From a checkpoint of a small transformer trained on Wikipedia.
Size: 9 layers, width 64, 2 heads of 32, MLP 192 SwiGLU, vocabulary 8192, 1M parameters.
Architecture: RMSNorm before each block, rotary positions, no biases in attention or MLP, tied embeddings.
Each number is 128 + 32 x the weight over its row's rms, rounded and kept within 0 to 255. Layers, rows and columns count from 0. Numbers have three digits each. The size before them is the row's rms in percent of the matrix's.

# up: layer 2 MLP up, 192x64, rms 0.168, rows 165-191, columns 0-63
# down: layer 2 MLP down (transposed), 192x64, rms 0.0858, rows 165-191, columns 0-63
# gate: layer 2 MLP gate, 192x64, rms 0.173, rows 166-191, columns 0-63
up165 112:179117104092150175128091129219164166146123091127161112143108090169112088049100082140148164087144104127171124120115193139127134112169127073129127102141121157125076160135093135121056123113128141
down165 092:146098134104150162188114171186096200126146125115113138115116136092158115090090131156125139088115096043153164126135162239137155104090114118172128095097101125139121113158157149096166123120160134
gate166 113:148124133097112190112112101101097115067195062101142105139135138154156121077125128117109152177118110115063116134137129123134084166073147160090130132139119139133191079072130159149095153077059149
up166 110:138114113086155129175143122079128115169131186106137088068100167079151111113106170136182121157144143129105152079109126049157115135139150114108102092073118121061095147143169200133125115134071108
down166 109:129149134108134051143159116091156155171074139181109146110121191163119161109126155133167150158184135193115158170131106071161130109122120102135153143080145083133060075106171140076132131148148118
gate167 091:153120136192093077108122132166120137177148113143080179180157144153127133150058099147097099090114125150157144184133131201075145162114129147153165213176100099143107108144130159125144104126126157
up167 115:138137066124181103138140132149068079116084107087170094144081163110102160142130116119159092124155154165071113154148144136155160134056118171098149140160129108160103089090157153119141163135045171
down167 104:125162187150103048119084072140140203144144136129109139131142059128136152162128142115116156059109104094147128119092104140084108141156118090100056151102108163138109154180105144188128115127154092
gate168 089:173153083083164110101115139102139099099119109134124135118086151146113124175119097089089141128162129124159130132047105179137083092187134144132100101149219187119145125127095190135126114154084181
up168 106:162176082094187130074100138086166081124140135126088099137093109161096111125102110109096147127150143157130150121084122157121063104161131141099117120099202187107150136119120226150170136153098119
down168 076:146097101145109051137141146160152160147158086140118184134217122139146131131123167090128140099091120136163136109102113161138167096078126046143146122150172053094131095114166104091130102132086160
gate169 109:114100135146071153180168075059121098125219131160179154116121130126169153093133075107111169091106167130169181128129132113131111061170112117121085112118179152089122146112145172111140111132116120
up169 072:109136140126099174121186078146143120106121113180171128172122113105127095127114082093081128078075154159158126121105132159163141087106059085109100070149162160085198152119192110114136095119101119
down169 096:138124119146108087149131116167104113178153128128125132111174134106114123093150136176057150086067159119149092144114181175134165071045141083112174112139158128090151119116138063097150097098084094
gate170 092:180149073126078100119133108099141145133170150129157161101141116168106136172117126097111085102143110130130100088121118132140187148143144142157100063101067189065105131103120163144122042161143190
up170 104:103132174107167147160124132127168147116085164119142092160098075108139134064203170181168162147132148082133138111108143124175121091105102094065150152073176110096172138132124117142131119091088070
down170 097:128104120131060176100150188118087130132146104139129205100162118131151156140128077107143070108104170103080110158139112180134113144171155143183129124174124131173134151095106096148165156215124146
gate171 100:059129182115100129136111139170138157134162102131100132116216116157155161121138131201191100129153101130187137131169137165111181180127145052177148126179121111119127110127162139113106120146161104
up171 099:117066141154123096104147124196103105106101152153116176157191140139131100117138113152166130067087149138164045138156150084116119143108097058125130150174137175153148160156172073119081148114128129
down171 102:158180074094121144144120114097122124141188128083123083106042165114116142131106117122073105180137128118057165159122125110157109083147164199121131148095133112093088135067100153138149134158139177
gate172 090:218146107135116156131115186122199067131083142139128116175141139094133145184179102146116131136119213124151117152138117114145162127120128141122074172153147126096124065153151138063140141168102123
up172 118:091150122164106125161138107107161105085164148124143106085087114140131074161106161112145068120086176164142156120158106148085073109114077119081113161151137142127137103093156130024199108138117149
down172 100:176084099169139139126101157157082099188075135133124121136162144119165133079096082147068177085114145138142087155134134131155196119136135108171111106093187092134089137160079158174069112138111130
gate173 082:154111125148161095159171168105129133180130185097129179182162134131086123090099141154119103081112133114108095181128195076156088170130175127146192148149178122091135132093130144142058138142133158
up173 089:098146152219122113137159164178145074106163137101066154129119145141081116176125077131096060075088134130126139156100128140123136108180123140096114171162167146182107094115097180153121125157120162
down173 092:129093174199155166192178172157126117094144141089081136118100147159078119124113127157134080064157119148128122123059148085108151130091181142124085177116096163108109106090119155086102149142108148
gate174 121:100093102080125133152083097162123146136087083092105133126135150095120124137121188104122115134113164162104163163143157174131109125138136136116119084035094126191116191151106110109126102146178033
up174 121:111160097155132105139136073136056059172122102104128119121141111137085092162142177114163083167085089098117085150108148158193113167069172135105118181105143129170103107089146142153116151075129126
down174 110:194139173084129152139132091153078118130121135138177141134153145101175117111139187178059145076119202141145108161176127135054066155132116112154150133093172116134173141114125117106169148116132103
gate175 084:135138116091116139143154123122101045132122133091090126119145105134082119165068129101132126168113140149040112088077087127124174197169090130122122166142094134190115095092174103123127085081103113
up175 093:176087068138124121063139198150116150119158118146134082121134179117127128123116103111103084145063152123125102170128161130063155061090123152063111136153099133096154157148139128179174107168164138
down175 099:134132139131126119034161163145192107093105150123148168091107122130095218085124113096098130116162168116153118170126121135134114178116107147120133134134148143109110142098167087075151189103139212
gate176 086:186155109126210189136166135158157054125151101154106100138170109085143156174140090077088104144136124190148142138137127171150064104152095141123084130085126112130123173097093157118114092145122116
up176 110:097166184164087121094106135154159183128146170119157172155151082098156141112139101158099161046103124092140085168110146095087128142144154072148120079121105143110122091213128109115135094116174124
down176 090:123099123160160130163134144104111074048103084096106105140088152139114169146095110087172118209164091184104182124141129139137117120120120165095126140133173102117113126037149110153095186140139123
gate177 116:127122171126112156115122161107099086103101082088146105127103120148081106097134079071125146162143125204143089124056100203130136105134055118144081064123144150090125090127082150127130088109120125
up177 099:178151105129104192114099153129130106171112120136092134163126164127128091170078139131119120185133103085072099115140083075119087123108103208097172127119084129091135127111112100031160117114134103
down177 097:124160160084095131165164097135183188090112107107107115098060167116126171111108136122168074095128114178116163154119132133159203123081156120191108135145121172140086110101156114105098068093147130
gate178 106:135118068124178115137096143184154100080072116136160094123093115079176154149132152152185064175157178153134082098114112117177143124107108109082161091156139125125168078125186106113104157150115120
up178 079:167145164147091149161147088067102148136167168113069134180143152155120147092091048136097164082109089107115122154099146081106128108096132180183106168146160101131089149149114103161132112124151066
down178 096:094106126138124147141145092112185172112091087193123065147160074074101108107127149102123130145182171121152178083159116108170136130087092125096108094141075169092149125111115122071160183149113157
gate179 111:108098151139082073082141170108158168163197107172131166148144079110163132060150174099168123141165133159145114129132137065175179141111128140127078148142119113120169143174156169122074100097133131
up179 100:119090107063108089065174157114173146159142097125124160141181056162113161084123152126193108112156166159152142124135164080156183138122083140115123119120105118108136131195118165094099094121108173
down179 109:137100053084172102167152152127113149076085153137120183114147183143121172164112122145104115133149146104090118132119134165108098099153135093118156100169153120181103070168210107134177144117080160
gate180 102:157080150122139145157197167111091147162188151137115142091132116122140149083111114116145110176151133114155200117170125129055127136180131201107131103161124161150116080182113194097103127140102101
up180 113:105068075076168174092134106162187164135103150162133151129167112109115074125125113098127241144151164155103059147105164141171164146144164147140142125138148122095121124117166117173114110147133133
down180 114:088174145154085150188083144115100145122121117103112078127085141085124132111184140162139150073084165120146126126100101091166095087121077073152126146071142087146153063166163130178143176134124113
gate181 077:047158114071087106162176146186114105130147118124136081143090125124088138170144179125151107144106065102166121114129124107084144067045129151115108158153125114131147133120101154152181120121137192
up181 100:085128124105158115122191114122113160105149124142235127137106120118090094139113169166154108128094177163055142079132101125167160161103151123120159096169108088130102084137160107141121133100063178
down181 097:111147139192104181151100157080151205119128129151115169137071135156166144173110110125089154145152150128117185187131101166108132143128156074138124159178098110052158116125163086123103127132170089
gate182 069:119084089152088125110144110118093058105123079153158137126112126090122140140157099143142117142079144124092153141120118146092173155103113154140115223191160127094157067189111154107129114060166162
up182 065:149076141098132150106153128091116159174127127134076124149144133164095084098124141145186140138055089135117164112119126068063097132108074222154137139170151152126133153147137155069123135105182150
down182 072:170086077115078062130132141146131042074129054116144153127135141135098161095115100121160126169150108170145159130149094116145156149073078073171074172126127143101113097136102120095145163133129135
gate183 082:096097099127141079112149135183150118120167164164138095151090178151122090080158106091118091175127077176133097098091138126140117192146136202111202120111161164138088119061120114112127142120093132
up183 098:081046082114122100131119157161145120096155135142171095184037153116141132120163131091158101102163083131138144157063145120132118122111119184093133107121155101097128130090088071113165129139064134
down183 092:122047102140144117131122123177094172068132148136175126203099174126131102091126159134122120074139079097148127120088080166133079125145137127117134095066142190093166110150072134114135145107116173
gate184 078:073119105105081151140082098177124134161114102162074151164194078108145128164089108136144170148148056071095136135127063120108158114131121146121085150157120084181114081103136108111143100106157090
up184 082:109148079097147160153150112128152087090138124108123109125137150061095078177202132114191183119144061138120109123119158089156148141156072171114153118160125132205121088096155084149133120158139154
down184 084:151056172189137095119084108147168145162150119185143137117219126104121131132089141159099117154127147118131130122128181156063085089137156112117106097078114101103124093137109129137164079063138087
gate185 083:150124131089119097116218204096112132092109095087152073112117159134118091092110099147076159165088096151161143147117178133129152070163078115141143132127124107126150166083153058105120129108164104
up185 086:118142112086100110093215140088104118060112133116173107100094150139155115098096120143099122137114112164145124126152155108161129087198091055152130108134137070076155128065171072120132122151102151
down185 088:086129086137150165091169160136069180083167149134144110134173185129157098139055159117127197092082086142160131113132145157169144088081159120123115155093111117127138112112176103116175120138176089
gate186 086:178116138122127139136107099142088062103111139107072116118167103141061129121118153139094063207125135124121121128140120123130165115124117128068202138100147114097087139165136138168100140029168114
up186 099:112120137128164110089149117173109167159154094137131092156091072101170103121124153136196209121132102190132096169145133137130096158129143118194104160109163167169156168082127124169090116186113159
down186 102:077098185137083176136072130133137192098135114070111111161161146093129109134110136151152117145099188178135123154117133147130091149063123124148170134067096119090115080114185133110136129166065091
gate187 095:111159126111136099096147133154046078092097101145105176111108144182110078084097125113091128116141157116114168112166116079120113175097142094043068132122142161110150138138109146157175155187125160
up187 094:152117153115129128140121124133106125147059225172112128093095170147078110132095129148111120131045103086129046101143146149144108106112147173155150132149070077162127126162176118158129138098091148
down187 093:113123143123142174095130107143153123089156128117129148139136131196153084133103116120163146065113117165113167120150122122098135157145131077088025084104068152130108186099088118083093157089119065
gate188 110:116168150110112119146112133104125103096170096083095099123162098157100058154126145092143145150132152064077141120161107101079095059079156132077140176135127152153158081140063148168077112151143149
up188 106:117192112141110121150108148100100110070149107113091106116167110211110101170172130100129138144121145067126125076140127167102112050096133141105172170158120093149166098143054099134071130133149137
down188 110:133133124140202113144074105153119132122144107146139142162165095180155089162163152129114128122150116059166123169089165166164143117141098106073090062129119105175172139166088161143202151113123084
gate189 104:056102148177128084107114132081126094120123081139143128098094143132072110089086123126129166147170078056117078080098099097104105141110158161145092187088134093114113161120119155150176174160141148
up189 079:066107190195105060095147148076111102140113086137132122130119101133102123122097094130147146137104080071155108115087105123094130152126149107128051161105151068138122197113098150142191130156138138
down189 096:114147135143127114108125080161177107087145076140154143130137047151106102091151174138117131103144076133130089097087165201135130153111103143158079142131134103102126119155117057043188139161136106
gate190 092:126140138114144126152100125135087117146111088069142108131125089117125112139172107080104132131175089101151122173133147178109166128090095129047117159168113135116129054047067111133090138063125174
up190 078:175133112154150147134105151092110142074120118100196193107193098159136141101142118123104204122213155065164137136100182162138123109118137102149147116108124138083097115119133144164184121095164136
down190 089:098129152108112102170147159128102082146109197127104167133139120126119123146139104196104076073095175079134110089187136156155114156131075167132165103130140191160146153181148154118163129177181150
gate191 107:123119109085139171125133129114131114123117139135117152131118050146158136127115127110164089098134126202211087108095116168123088093223092086122125077046131157141139111122084157121144151167125122
up191 088:152121060134093109116127156134136073140125070164098146170136109124120126159144127149120161116124076155154089147102159138100106119156113135158108176015107138139166084132095194165143108066166126
down191 097:130083080129143113123130166151095117120100097141142172085151120097117120149164133170088139158122112072146151144156113167126086127095140153090156178126190068106115111152154099249130085113106156